config.yaml
head_dim: 64
vocab_size: 8192
norm: "layernorm"
norm_place: "pre"
lr_head: 0.0231
final_lr_fraction: 0.0
batch_tokens: [131072, 262144]
dataset: "wikipedia_en"
Each number is 500 + 25 x the weight over its row's rms, rounded and kept within 0 to 999. Layers, rows and columns count from 0. Numbers have three digits each. The size before them is the row's rms in percent of the matrix's.

# layer 13 attention query, 256x256, rms 0.082, rows 0-127, columns 192-223
099:542494455475504501520471468499500527483483484476473505480496510494476511513495513492522530453553
103:564509487490528551521485501466518530483498471466474494464500503506494538522464504469495470496522
088:526469457506532466509521494519511469536504502504517527526504537500529475528512467551489546470512
095:528449463496546468505493472486508487524490503487484499485552529473487499510496479445539534476471
099:514474496547519466503497500509486465503477511465488479511522526473481464515515459488505518475447
099:517509469487471496515512449501475462520508521502501522509523512545512507504476522552487522497506
105:462493490472436480499521472514528482512524486519458430509534488490472508491504502471488490544464
076:518482523501527495514525507476507543489500511484496495510485486497488501500480516509508476505556
103:530456445475527504533475483493477513491494503487487505444537532479494505471472501477516530491508
103:528523498532503468439504454520473477497475517504471550521527491486494512518509485543495543459513
085:494498502546498489469511564508501459489499521516477460483493505482513505532515463484461476540441
101:493496520479489466474498499528487454510496528503446463510539520461474512458531484494501502507467
104:487538535524481526494506540490502499477498521526500490513452470528508513503501504522472467550509
107:517537488501524515479466458509505532490479506498495503492538515485489483518509509489475494432541
120:517525498523472574508481514487463497481505527505488474507496507494479521489489544474509466517515
102:482575542539497521459494515480504502473496551500490517542485465531504514519513500518474487516501
099:513510505528520517466512524505498555454490513478512525512458487524502453536501527517478553478510
113:491477495529458483505477564492486479484517494515489506491454494513500489520550451527497525520469
115:528480488525473467483488500538467473480477502493476519513502497493506472496523457525496532507483
110:475502509512538480433515499537527484495466486524500501518541508496487510528517484502493530458502
092:469524554514468483483509482537509488515480516516493498535508469505488519495512493508508471511505
110:463480497472460489528514477508522485531488485521499448542521522483481547471495516506530502470523
096:499526550526495480491506511515457486469481523515485527507517490522511466502505505513455493517511
117:511511455446470470515521477498496533521503473540504478483531484498512514499504506550466529471508
120:526501551533553488451481485508501527488499523451514518494497494500533484542501442477502522502477
100:478534530535473485461510500524496458476495497510508520569485488516506504515533495537485496504498
125:483542545482513544478502475502526541512495528502489491490516467495495515504490532488508477484523
092:517515515534482508490444518496498474501490538478480513496480521527498528492522448478498489506494
095:516474496493507546536526529475498512498500488468496451505490546485488540512493527483520485479478
105:492494478453466478507551499511484488513497476501486476484523505484481489489490517523495511470506
092:502500476474453527532500518463499514498528491533519482509498478514482528461502517503486484547496
106:481483503471521530494506479509526529504513470473530498484493465519481473514507504468530504513474
078:511485479481504498518464478474512507511494550506484494488543532472484505494490485435501504489510
109:531532523510524556496514528480504559490490521483484515481497516512507512518509510478481488451545
100:495505498510470486525479512515482469443464465515502498499484496505496512522506507529469510517520
091:537465495534516490477475462489490523478486527481511521501536511470477503505494483474501529470486
106:565488489526514514474498502484482519482462518474472548522521531496488488516509496484521541461520
096:516506524497528500423499477536509526460493493500525533493480513491511498526510484495459510486507
107:490522493446486535507477480498509541508522501504515471443477472490508530475461547492502486507509
118:529528495520555537492508525463508548508504502509497519484497496483526521542494508495476469475570
102:513459452499550488493479466489506507493488482473530522493532530484497485525491476466516518473485
094:479509532564497491442504518525506471474489523480494479531506519472522485539529466489480503505430
110:562474434528511502508515506468479508489503498494489533502495519506526464514471489512467535491528
100:540562503530493534435513481505478508458478514498461521522520496514491503496544545495504474472531
094:460492431473487516535504499495522477516530467516520487497489493500502518452504517491541495523484
083:466533564549456498518491532514502490468465507559473476505479498503484480505522506519462519508516
102:522528493516529500466497503531501496491471518508468516504540516488503525517514510504483508461531
086:504491492520488480514496525471517464477472467499465498483482481519494510485512512518478476544493
084:525452472522529480498479470527459461509470500480494514473530521471503464515502472467524530487450
087:483502509484478459528502482550474452474493479511503511501472478511491462484535478544525528493516
086:489528521516455541548484535487511520498515508551524527513486522522498514513531495521475501531486
091:498532492523501492459518489548495478488483480563515509542495499513524478492518507518490559461529
117:479488485487520493542520527498487496525538484501531494487442502487526516473491521529509529494499
107:540488465479520522536480463458485532514510495483499508439515520488485489469462503477507500483509
114:466477521514484466531506535502478440506511494506518514520474492510509463470526486522500495560461
112:528496470483518525533475486478516549495486492493514521460500494499496482507456526482505511498537
100:467480524522509466472486516508516503477498509513479475529528498477480514503522503457501492476491
105:419525495464474502514505490504511511512525499521496445507498486504480521466504555479559476529495
099:483459488486478464491517500516476470500530477509521493506494486491486517476502481487493497522449
083:483513585533466527480489516506502503465524556474494483507497487475482521487519497474552457535481
096:529468431486518481505484455480487519507499483483503525487535512485487486495490492476492496491478
092:495467477482468495526517473529501459512499507476462436502539523467493520484514509454549485469482
098:516460472509539518502481474497505514470487482485502519481515505481493491531477521467505531468516
084:498483515482523523496507519482535542516496482489521488511463470493498480503471554510527479504535
103:487549572528509494477506510522514491485483531520511483512475498508484496521551479535502491512474
097:479543525506497457467510500553506466522469502520499498468511507517508498471502480535476513516486
092:541487476533481481500513462540478454503478476480478494507518493476501478523501477479517542489460
118:463536546512486500505501513546498457476502506512508495531510476511477522486549482508464510541469
105:472513516489465467506501540547476463506520503503488485522476494521498519496542454484492510531484
114:525483451510495512522505473517519533506485475509515510461525493480491503512469512474509529504520
101:533469439469476452532499477502484479509490474469494493476539538464510493507503501490526493475473
094:494462501524503482492506533463497473495496487474472486533528506434510509513507498452514489505458
104:504458440425504464542476509481471526504521482503523528452499505482512506472474552528465509462501
107:470582555496503512440502515492513508463488511513522505535478483509515525515511506533496480483535
084:502521507496490543480536530539519514489492516527495503502490482524477481493473501511516511545545
087:435482510495477501512471475493492496514541537524512467480496508507489512456518528490507469527487
117:462519562524483534442506521505524514497522513488482487531484500506530525496496510496470472506495
108:478466521526470457459500482496481453492478495519526526530483506521503480499473473518470530547489
118:489574546540502535483495495501530533509496532503513493511511499501504520514504507508498482477523
110:511500487448508442530512524508486490523516478511505517469478505510502485446499495523452526497510
099:489493529526495493463507509455508489483518516494500525541449528508519479494508507505464500495497
100:466497502481485460538496515529501488508538512510508474492504508510498496465560506482504485492456
102:527543535500507549528515535514506482491478476509475470511488462514483513530480467525527495529537
105:482512467457470436513500487523496504518502475517512497473494506524516486462487535563474527470545
068:533531508524537481529491489511493513478478511498527550475514527496523491508458484502454537517537
095:471489479441512491531479503486490528514528507503494508482479512503499499475505549499497470454538
104:440484470506486467482483494521515479515494510529525496482516517503501495467487495491488525523478
106:487491465441492517557472501494483544515545518512504495466510512501470489432518531480510483502520
123:462494503505471492512480517516490457502518480546514508507520524496492477496503490519485510554479
088:537562506521503527486540505524519516494473483501492491487495507524507509502480504529469500488539
124:474528552528523546473483514478525513468509519499497494528498488480488532509502488475502446507511
086:512496503524512458449499482501528486510467492490516537498496522495502477513487487521443525455505
106:515516463473495480521478479539501451518499493527514485471544505517490482483516490536495492509479
092:563535485494516510493516479503500487470496481520509516497483494510530512514484493525476555474567
081:469527517495527483466498503518524471493495479512530532511476503548507488503488510535427486467509
113:558477462476484552558512503500483512507499508488473485487518500486487510515493510469547495539534
097:518479465487521467493484503452475510498526511496520513464506531469490497481478507515474525481478
114:501549552540520525455504514499500520490471526492507531518490484501508510544494489518520484472521
103:529476508532470485479519526509470457494481493485500545545502520501490446502484457511483493527470
103:524501485548523547486501458483501510494486492492502514500514514484494508538461508490512510500514
131:484535526491493528497499496480524528495486537480495498511498497513514518502526535513482491467522
111:546486488480532520503533510484528522514496455497510536489474489515502492514452499501500507490550
108:523547484479549489519489490468510576522521501508471490460520537506495504491477552497475486444526
105:555474476482539488503490492481505513461507482493508492477486502486503505514478496519491497475525
084:466513506518467505443501508509501476500503512489514530504459518529510485469486496538451553537525
098:496520463459507512514493467477535545504473519500507471452505537499477510462469544512501493477505
128:495564546502498544500477498505519528492512499515502492517524479521498540506524524485503473501542
132:529443461475527528509502472468486514527516493488493533489493515510508479514465533502517524481530
085:511546481504498533538484478531512487514481493510486471478543504499497514508513487487530493522506
101:517462503511491514470519499472486482480491481481514545543466479495516487556466500491512513491510
104:478497514494443538533525507515496482502502502504454469529495492526487514494528506489544491560488
114:502511496492509535521502497485508558521521532510485494482478510521491490471489545482489520500552
096:487526526487517539482500451496506535473505503470496509478513453498509520507524513493515451455518
108:471492505529486455487509494506489447503486497522490505496533515502494477469490474495495534551451
089:523484484493524461483487513508494515495499528498541546478473492468522496491503490542467490418489
099:479455488484515438437499459490473470481508502486521542519472514493520502516500499517479503453478
089:476529515506482474506506498532520458513500525539488520519499497527507504483529528523489498502516
094:533471464483530498464536455497496536522487513476489523510533507484503497513466534492502499460517
078:514552502494530522534488566513489543496488522499480473469496462503497541517516474485531461502501
107:503494534485492450456500508513511427479493493499522505510486497508496522464525454509519480528499
108:545509524538485513510549527506512451479456484492478508556508503503496498538498456495521527542489
114:524494489475548500480500464492520515488490472473537539471499497488505492539461517502481513452532
112:511457461463522484541467515454483523525547481487517496472492507475488509493489508478504506508495
099:471540497498502456495511508535478477490482524533524514509479504506507478501516445556491504462489
093:484481501534492529460509490490526537518499518492499495512474510524499498493472540489492530520516
101:477449495500490491486487496476492515495534524466505509524485518463508482487506524470505502501464
116:496504537528481483491509524537493446472502494516503494536483485517514492502508470510515510560475
078:527535488475518488480493472537503520509499510520492504432507469509477508487486506525485486505530
# layer 13 attention key, 256x256, rms 0.0797, rows 0-127, columns 192-223
101:486528517510552504480521498525498552500485502480494509493467476522503498523498534504505504470535
098:520507507507536540483511528466539527498471511479494500481478519505526537538523517507504477468490
096:496563501497492507476494502520506529475489505496524522503515497506474487547504497504504493484557
110:544455447467520509514515502437532535540505503485486487471489514499518496508461489450508523481518
110:535464442471505489554514485485503461517493483489503495467518540483499491482473486483507530489491
106:494510492471498485477484490503473476507490494484525515499520481515533497532518543533464525496528
104:500457469468490476492489477483511513520515491499498476513518489507541468491516471496492541511474
101:465549519544509505478527518521490530467482492495512520505510488488501527541553502522509482485511
117:542479472480528536528515492471516527518522495494486496477494506515507481479448516486503526484544
108:490511490504480465451512537534517491516485510512512525524476468488503490486490503522477527512492
104:529484457490507490560502529477522453546508478507454487477507527501503503472463478478503545519481
108:540448465501491507528509516516514461554514490480485499494490494497549460455481450499511545509479
097:481524543529470517500481538511509424503510489505502485540515517491517515488541501513500501522477
102:506487537515500511474479496489534501507518553509495491547484493528504497475446484465502500535509
115:480463522526514505485497497479492469529516526470496471502484479496508516477505497511528470500475
104:465504538522479473499511524512513456508520510487501489550516484497508490506510476516511480582453
097:486546565551517520481522493512514514483489501511489497494512524513467522490529514489506483536499
104:502506465512518438517494503504451443498508514521484510468511529482501496479527493528516523442501
112:526479480508505431503522485570453510491491488520518527458505499474486473488511492532503554481506
105:435518492468460489446500507516507524458497494522465461511489474503464498511507475484485496522482
103:472494509518466443480511506546452484489476499506512496522512476485507484509537488511496487513460
098:479518460486477509521510501514509514466452525509507486555494490466495508518513568527484472475539
104:469517509509480463516497471528454489465511498525521535465507482478499497508517495513488533539478
123:494527508485507497469492473526492550499501502522496533500515445489522503508498524557464535487561
113:512509518497497498490516528486460478504469503453502516487530528551487505542508462452515498535460
110:462509487506483449465501513545454447469481507505514504531507486485487500507534492506508498526456
128:472529533510484548471494518464535487493503512498491463540486494516515492509535496476490488520468
092:487461480493528482531506498537472454521516507497535491481510533487474483485488477469528514513492
097:528493496472512570522512486442507475499529489465473486519505534507509520532510537504491496453529
120:506548493475483549476494482503505541498489489496512510523488483469533489513523514528489524501563
087:538461477477519497511502513492479519508515500503518495503531475515502496490456535528491506479506
099:484488506498495533512514521464544506497461520480510478501472478520505530519514494452514461488506
100:533466483468525516540492487456521501545533502493474504493512517510512480487451499458502534502518
117:478533568531501559468501515485535493487506544492480484523482490511509507497526485476516475507510
108:496486481487489465466508496524487467471472512518491555491515528470511496520531540570480491518503
098:531500469501506531513511498448533495544512517475480514513491526532499494465454476480526507503497
096:512526482511503499464536544498527489505482520457481519499513510502499508508522549502514489474483
092:477541538509509482446517522539459514472461531509486537506496508551480526500531462495494503533480
103:514481523522506543538485472516527516528510501491490488502456483532520482485467520486513508506527
115:497544527525510529515488530471501504496509503505470491527490524512497533539495505477497497477514
107:526491456452536514522505478443504518530498495474482512484509526527485506500431494448516502485524
115:513490475483495494535500514453513445532506490479480501503524533510497493481488458475514539542487
108:533530509509533533507513496503500549494514484495525538470508526505504496515478503511520527480538
102:512502485556503515464507536484542451524490526485483477544494496537552495468517475497519512522480
106:494445450455499518524504505505511528524522470506485467506501528494486529482463501482495484505482
092:478510550540493480520491510510503456499544501540488473489490522497517484484508480481522535531500
100:452505533504491513463487521529506496488509521516483482537467467512521497480498460500495493536473
090:492486469482510448563499514535511494541500453525477500460470515502495490462457519550506514519486
091:546434452473513503512492492463517482540498495493482484472483515529512485483438484464507536490489
088:488499494500475473423514483528496505503515517524531528490512490481503472491523475528518505519515
090:513492540491486522521474505455510463492519488543478504544540542482480486464471507518475483511519
101:465523536528480471412497493556504516462490524526518506530485457501486506497504480518500504529469
112:517516464519472514527495504522448503483512489531504496489493521496482508518504520510470521479515
111:552496495502526549525501482460516525513506485489512517478491498517502499499462514486524516477545
115:496467457489494440526495499514491477499505472520515522478522512474491493476499486506498493502480
118:502532547512531526497503488482536548500503502513493515491482493527491496504467521503502470477543
101:463459483487478473526508492500504502479523491509474475487483505482472519493499466488494480507437
122:483456485509482500513497498479520480530526496487492472518491502493523483472500479474518480499485
095:512484447474517477518507481515484507523476468509511518468507468498500494478483486512476517469519
099:517471489510488493507508510463527446512509508503478505519511524508514487450523456482502493517464
112:540485447456530513523508506458508548537503476491493512492504523517503500480447503510491512485540
089:503441435470511506542504473489493500516506527478492496497487504476549469501495521482518544506519
093:508474473512533513523513490456527552517488498488478512463482528525483520529450535460509486509503
095:460538551522503495509516508516477547441476501508530503482474500495463534527515524501519436505485
090:472488523511453475484484522527483421477481505530499502525501498495498501482546461490494480522450
084:488482456506454462484516495545479475501506492501479503486520502475488470484512469506462525517485
092:532461449469524474522520496499499516514501482487500516459514528491507500496485501494497540459506
108:479475488492468447502499491532474453486499507525516494512512506480503499493535471507507505531467
096:464484471478484457510515478536473461486508498516500499504517500473514481498506474503503515530470
102:525504498497514549477516487484511563500483505490482495475489500517506510514481530490504497471547
096:548478448480528491545503472486494532517495485486511519477531513499504504496479520508481529460531
101:539452456472537476546500509470496502536504495481507508454513505497503498489472506485513516500471
080:535501490499541506504496485490503544504521511507479516476503488505492495532465515506473520457555
106:456523560539473505499505529529501467490496520507494505553491482512499504504526479510497481535458
086:459536523510472519457507505529496485474504491516518499522526497490497493513539483506485487527467
095:530446452489490493507526497453510485512487507505519502469517531511498478498477505473535501493468
112:457511535541465472480500502519492460485497522506490476530485481495492497501540472497496478537450
095:489520483497462454498483486531474471486497502533495496499526515470498484499511475527496519535503
100:466534556540484532470508526501498463502479530492492475546493489510493500505542487493497471529467
123:503531486476484516493490481529488509480497497517504505486521492470512480502508512538477518500562
083:475537518528514444508495497525498456484499509517486512524527466465499508508533461520468479528484
084:496459460467492477508514484515459453503498491533524494488514516467509489483516482499492515489484
097:454526528534467497447459487560493473470510516528498506532479469483495497480533485508503501536485
127:473565510503492476485490503518492511489496502519501540515491474466497493503516488534468507488550
064:487497490510556475512515454517483497456475500474462534487519497490517463527484546478477494512511
089:466563571502494501465496528494491515485514522518504500512511494480519495510517534503495488486516
092:532457455482487487531506497486482502517486472498505475470532532478487484501472490498512535488478
086:521494499463523546510556512451523523504513491473521500472496539513528493515485529483495503438514
108:514454443455509463550486473518484484494505476510505540465519501477474484473499491505502524484497
095:469559530520489498461496486525489485460500502507478520537471454515484491513525509516484493526520
129:490456510528506490527506520481516478516508508487496476503489522521479489489498479468526469519456
070:497543464505508478522497508502518543490513494545471478510515492481469506512475477505469514447534
083:541446451468478493530514488484480505518495470489510527490507504485497471495481520519486521476523
102:488569537506513492485512491542515520489489515510501548508474469495510492508511517521475508523547
092:464544508517483467473476487540470464452508509535489492544493484490483504516522481518472512537494
088:524499498490511565482511479482531545498471522494535506484497495523522523513502538493509521460524
092:564496449474534525539514514470496529538502479496498516471490529507491492507450522491504507477539
099:469530546525473506464485532522491454494491525501491468544490505508494501488536473485495471532455
089:482515479467505438536487484525468473501498471510516536501520489464491500489505477536492523518481
091:516510530507513554506510517470549532476485491480502492509496516533498513509485548488518472485519
108:465519551525489527470511532483507477484492525502498494531495503507508518507525488479523472514465
109:490554537526492525465497483524488506481502505514487501536476486503491525505502497520492477514544
091:497509508509529565479513498480523522496522508476492491513487501526491501531503542493482478482514
092:527490497491532516507492485476540536521482514502501502473487476524497498512463517511490500475535
081:483540498501465458477510508534492473466501480505500494512519496480489473503519498531484517515480
093:531481496495537534514515497449515554524510478474508488483469518531488505512478515461511470464538
103:455499549529493519462507526492527497482497525500498485544498501503504483513522506468510475523479
117:512537539508517540470490494501519549491493523491491511524499479517506520529499530518487490486529
077:524447472491505540519523507486525520501496482448509525447491490526498504482475524467517508497485
088:448571573514510518488472520520505488473489521514496494535516492505513545496522470510491481521535
090:468512521511468479482497485532477462466485510489496497539493479486533520494568464529473502514462
111:461542552528468512451514522514507512474497519514496480528481471502515511507521502492502480520486
079:476499549520480538485518529464535511501498536485523476502479507540499497517501477474514480490474
097:523440428490495474545497480495490481513519462490501488458524526492489472495496496511507527502469
078:513501471492547512536512516474523539551502517503520501468490505504513494486427510511527489472531
077:515499478459517462533496517495470506528510506522496534498486522530517503503474490536519495507491
100:450534528517464462469481503534475478467505507518493503528518463481507499511541484517484508537469
082:520517509497534555490518532471534571529503509475507487504474511545506509521468517505516492458545
079:481437461510545506504518498492514514492499505505476452494512497529513478489469542448526501492502
089:490456452465448485520497496517496471528491487510501491487498514488503482488510473528485519527466
095:479508503504475456499474480543477465488495483507498523511496483475486534490538499522477510542459
101:516525537521508545499502509489513544488476515485491496515482495525487515524473514509498488482550
100:540486475475534524511497468484507548500487499506492510471488486506485510503459535498518506467545
079:483514432467527465540507496522479472526515474511513506478492487462512452485480495508479508514506
090:453540548534462499455484497525514496468495501496477489540505474496500519530529484503489489542499
088:533466494485531498513529540450549500549495505496527479508503533492539517501472499491508485462489
106:471498480500454434511499495527486459483508474508487518498506511481481506468529487511477526539476
070:487496473479492495491519492504487511510489489490499496472474527524483463501469507475485489512499
# layer 13 attention value, 256x256, rms 0.0737, rows 0-77, columns 192-223
091:465562521528490476492498519490501507495490524538514479504508456488528507470424501513488511525529
099:469518485464456500491503466517504519488517495518483435499525490483469507509515528501492496535501
093:486481507510522482494505465495535503506515486528523525496522519494509527502473544526472496516490
094:512449481493478491451521535528509530514492511505440506497505481518476449496495475465503503498484
093:485446499525507517500499427451518467475530494496499492523481488483510486503551471499470475515488
099:508487500533529511515518532539456525436495514519517530517485487499487498508492517471553528512471
085:508505505529526533521493448487468487440459483481543531514478492483504512513519466465484492503528
086:536523483506516495553481490506469472542451484467463513517527509501522455500453461498509498517536
089:486484472529526503518485500454518454539523501495518497526500488478519548457493554525536518537510
097:488559542500519504527496481497453485518496514551524519490497496487434492477466475505489508523490
095:482466481506503473473500431492516527468506506526532480511500397472468496491437492499465486599514
074:500486518472512504495488540493499471489478497529505547479494521516417506476453509489514511477517
077:492527514520544501454492470502487487472504475509504524484485477515472517489490503464476496519560
083:543479499522499474501512453520484484478508484542549496485481488495482482530531528507501494474540
097:500520508506512516480526501509489511519493499488488493486483509482513564497516504470498490460496
097:488490467493516498494508504488542520544481503513558490526493485474561498506514481513483532521478
086:507481481537546481504492501509470485432474502489483531505503503510499507507493477456514514495486
097:540532492548530480465504500494491497541508501530507496510493479467520480471506517479503505508537
087:499513541506505481552496514453483493528546470501497516503497572514461487488497505514506535485525
094:513466469506468499498512496535485493529473506483471471497469461492463459500574486496535506480510
079:486473509535460505474497473516489510506546526501534484545479450489534499495525547516531514533469
091:489449460507486488479515531481518480420504533549502523502510512514472524529542539490529496513469
086:494507484516526502493498479543481525467441502527556493484472504500503525537501513531518502485532
077:531460478489506536500520476460526522526491484491476460521490518522539498520479515502468470445515
086:503540475527489497503521456469519479522506485494510477526498492487557524459515523536523521478530
078:487478499464490499489492474462476466548542492475524530533487500482528522506585509533496480516485
092:508492512484476501515518528530487496444499503500479504485487538507481487501514500500518512458501
096:501487491518490518506525499519502547493528467472475488514486549511491489517543511490503512463471
077:507463489483499497508501479560525519476477493518488466502484497488470488532504511513498508514490
086:485475513490488508466499504542500509499481506490485502506487449480499528481548508457505469524484
108:486498516528572478486513519489496457476479495515528550487506537497545557477518534530507505473515
091:498493502490522547494494530483477505420503512542550537533479495500480494514505514491512507458518
066:542486498497488506492504486553500473461481506533489465500483488500438468445520510501534509502551
095:524460478490514495490489457566520507507467524463474472508499460493577499510523471457521499532508
088:465490507459469465502494472489534505522525495511482493483517535501480511506497504496497463472498
101:496453493456523507504503494529534473464497517473482511499498544529483561539533504509514476483500
102:449547502483475496534505457533494515453475481505471480471517558529467512543459519525496499507512
091:481475482497461490497495490520518524462510506514489454473507435519496513521473466507479487520483
083:462521466481514526506500517458520490452474519524550498499500497482541583520466499492513497421499
100:494511490548530524493510578499490503470436504476515558489499535502545523528503500510510514434481
097:520513495552529481503494511533471507502467506513538522493510510492581511534487525495501517487524
080:524451513538554505481507497537486462533515485498546529523499460480514493480532532476522523510520
099:492491494501484478502484542513536518486489504472472505495528550507531504492494526522497502531467
081:482449513459488513488504452522497502444523502509508483537469470487455506509498508487503483514501
088:509526513529488503524497461471528494463530487535534512521499469475469473430498457472515480494490
077:505465462490543448459518459523501476487450508513495503519513483467484522459498507452493479539524
096:507531486523498514514500525527503514485481508516450508474516561496471532527484494510493521482481
089:544478478516505525494519496485506472451545475472526500522494486492474506477565528516521503473514
088:490499546492487504514519439537492530488504488526497462505475543501503494548537516532496482511536
091:472456458456513509476499468527525505503489506479456473507484446508520529525539482500496519515514
089:513540502521523507501503510509474503513456491509518489486514503475499471487468463473491486492548
089:544513516526519477492516555493487495541530499467540531494508525500530494470539550474514520472558
083:487522493510548491505508538505502517521465503465479551494513485509501553527503494496488515478481
086:461532497475498459482496505493525508522495489517496512470528515497497471448464484499459498523509
080:487503506485477517435504488527501491497466508486464492494474502489510516545574499475491482499492
091:542521494534546507482505508436506472491501503472548577512493497510498551486489502510498519430503
084:490462477470469492489498510536505541577462486463449502489510505502483428510502508505490480480463
092:462530520491510497519494498502503482453490513541500505482506508541475569505477498519508508520480
092:518494521520536482483503456515481501534518485470481473517491482474519482492495497473473477528534
094:527512486519516453495504512499463494542500504496494492493530495496515465509446549469490492526523
099:516506509471488517485488507527523514540516519486491500498506480502504509506495465434492479517499
086:522486502493499498479501461500501471457496496544522490530501453477541508511518517531479487500510
091:526477494513513500484496555529504485528474516481505537494500512491556445529487494489514512509518
094:500551513518491499530502556489478456508526503480509585459511531512526519517511490508525475499502
113:523453487494507499482495507488531526538494498485452444518525497483560509546470510508507485484510
137:519517508518492503498488534512511511543510481452500543496507545503563548500547488502502496468477
143:511526511469495508513503461481492484563483519498506465517483454499497485515487469490488484485531
128:468505507463495512514490481491502495481482470499510477487494507501459525520496477517503495509482
127:479476499490473503531504459537508557392495483519494452481479456523430462493511471500504518550496
115:491482498476445515527493483552512520481510479501517472488468492516491506485536475505521513501485
117:501548513495487491539507538503470489513513522538473515496490516518456501518489486502481488493493
095:489498515464481501510489464536484493467474489532530531499467510532495513523514477519511516527496
108:482518504489540494509497485503483485485494500554538521494490477493471555539464494493479453501542
117:511488489497491459477509510472500496583518509509505471511527501480538451516445518521496474525534
088:497473490514487508467520468449521536459514507494484483516503476492481472523514527510483484498489
125:534511500521534492525495472501519497503533479510513506503481514499516507510497484498509495508542
110:511488518472505517527505466519517525464482495488486479491511481524459468504500510523500507524506
093:519506504489544503498515558466502472556502505490518503520517546473528546511467472483508484451503
# layer 13 attention output (transposed), 256x256, rms 0.0769, rows 0-76, columns 192-223
093:479469547484519489478485497520491549492485510488502471478494528480515494481532524469545501496502
096:547501500529497526466473549512458515487460524492479496503501467507523505532521488470511486495484
101:534496471488490516458512485526477487501469516481454499510520479462497521508530473481553503459497
100:469510537528497504549521480468481516518510474519565511517473509549513534513524513555547460538476
098:513529480513556490541502546484503511499481500479497558455451518507532475467487499506460550503533
098:467521525466478494498521445526529519527518482520476440520552519474503508498503505500495496501484
087:503528480485448515559516503487529507515510482523481501526508492519514486472487499565451521529494
073:502500472530470525533534517468533492483535511512530529507457481500498480501503517525474539526479
094:510475493477531488444505515587495506482473490501481518487503508496507467527519449484469502464481
094:468463486462458515550551471505560495543512455489482471528511504468505506478465570515501495519504
095:550484486505519502509507517514475513524497516470473500510480517480527505521559476491551500448492
071:481518489499495542504519481500480473511531500506482528497550478487526465524479538489508508549480
083:509487471476491542545523528490487488520494496504472441499522490484515503483515548508469508531523
092:510535484526491509500506530469496479495490480494474500507534493510528493519496503505457529532485
096:477496503504468499491473531513500494496498465524497492508519496507500477504479512514437473575479
103:445475531506513480509467477522529523499511474513503487484480523525475504484507521508507470472472
087:515510497460444497528519478503537488528526475502496433513504494489486544473500497529485476500498
107:436467531471535494500536508525521510491506451508518478475500483517513513528492517514516456478476
089:493501466478497509501527472537506478500454510531508467520568484477471533529496524501501483486484
107:488504489514504504512503510473542474503512462523544506527482500510518508524482529495460471540501
080:489510522475525504508487478475511506492503484513490493509494543496488487484515483494463516479479
095:504536531490459525522527472485496496547474497494466510511510537456504514489504508487511498485462
090:505491515513511481467491487485496509467520506486467493494565501488507457534471489513454532502476
064:518521511526499476473469521532468509466476507499506531494486499483477518530504490519478495513524
091:534443498493541497469492579556499504459472495504506511485504466523529472567496474470465492506493
085:528501474479516524548486519499521504525467482510498536471455519493470491472443517448455508497547
093:460533495490494500500517495471504492507504505528506515508553493489496510509467519507491487556474
097:496521524500532476510475515504484484473491529515515517458518485535503508515470460533475482538488
082:541510478527516508487527516470501497511452530504491526504548516497518460498488487474514510477520
089:471538470493481489517522490445503509508509480515533521530438527445504521476491535532518473469517
121:494503497477474488473516478553519456494465485500478494507580511495477473497473482496496499508498
086:489514532489466498538492452475502500507541487505462477494512508524533520485513484518485492530484
059:490461472494483542515515454447538468527509490528500445515507487530541507514523497469545497500458
082:513532498556500513523474505425503528465549486520524494497449511549524481498495455535501521496497
094:545520498525506527503484526485443493481477523486485558507488502498500480527487509479457519523491
109:534534482504492513469486468478487484507466514505466498525515512495487483486523480480503502482519
111:564474504512482523448503501520470492517465551496452480496577480502501482529493502476502492503484
087:562478482512491467481461480486493517527456529489517472518486510522505526513552455499526493467537
083:520504508505478506493431503525504511507529490471475484494567476516505484486520479489472534542486
108:484521536480500481488457450498498510488555475510509494495487511505486484467489498523470481534486
105:462519547513468507466482481523502499479500504532488470492556484545477467533493459510498502519471
087:460512488483502508513516497492529492479486455519487478497538538524486482512501499479484520484486
101:508529513508498518451490477502449515484488544510509499498483473468474489489521439494536489474498
083:541532502530532519516490530485469504520476506505473513488526525508527489526460480501476519502509
095:481497493486542455548544487519547510554461504497506482480519506508514543494505536532514511457495
068:500527518503509510505490518524521482495495498484515460474492482506508500512549487504494499482514
101:479512525461437512493504489480502522494523485512499481514475459484523509481481524524463480559461
099:520493476496532500484505554508499466507453487512502520492507497499544497513488457482500499481547
097:519501472507527517495499523490474495509454522515492520494530503479501491520459510504469479503495
093:513527519517501476533490523460516473524481517478508530503515551539502454480492494508514515494505
095:473493515507458533551507518499516528510535474529522470502492448516517515505495544566479489548465
094:459496507470497542490489496521489496476514461569531498486510459507485504533465539519482436533493
084:454496497454529547490505496540493502522563482521527478459496501473486487474484542486495453533519
090:483451531533525510510535532503479502519514519485502525486515494496477469519496523475533505484491
086:490507505514484510524486531437502482499530486511511501491461513502499480477496507502460484556472
103:462513500446496484508521465499525472486507454492496496505472507495519527470546503529495510519522
089:471540534518494530542460489467477508479529525522561559525436495494483539501509528501524483544476
099:524483464498448486491510442499526483551473503489462446530554510477476521478519508482516509470517
091:499490478479492522523471540509488531454506474502517480487464497521502529495507515511499485515490
095:493499487502465595502495524478483523457521465518506501525490492508491496507497514494516496564480
102:471513498524450525550489477452496518501534499544517514539437505499511496480506538512511508536493
086:529504496558536504495495527480507506484496491491491505471483497518518481517488457513498532473515
075:474494542504510517493505469464483516448536462500513508492471502539510474523495468513537496493500
091:483489525457463553488490447503493516512537509537490463502500512494482481488503530452486506533509
112:496568531526513517546447503513484519468497497509513507473478484553481505493520475517508495529506
130:449550501459500514494474487499475507487518532554509485460498474548475493442475524538471497549526
126:526464473539513520500468562489503520490489504490501511511487523510502484503467511482478521537509
116:539524489483515504526479561505471502503512536497493529500504488502522495479513515503473499483525
127:527480502519529448479525505517484480524478536472499527518519535467517524519525497501531458416504
121:545490471521529456455494501460488511500477560478522568511517516481495486500483497494461519454520
117:512467492511479536508489455443484500482475500503485470500491530500490534478485514494548524522523
091:521537486491516512487492526481486508519546545493512531483514506501495483470468531462467493494527
109:552531468515463548508465489493492499481458512486454459494543503551503505479526504500505531512506
118:483487518523503541502494500525480514474479485503501487474491479507475498520511512458563502551497
090:557529510507539493518505556541496477509459493478492520491461508496506519493496464501514468456523
112:459496487476497487523529545527503502558493518500495467473577489524479478491494548505468489500482
123:500496495493528481475498513509482473474510507503539509513456492497528554525507497501551450453530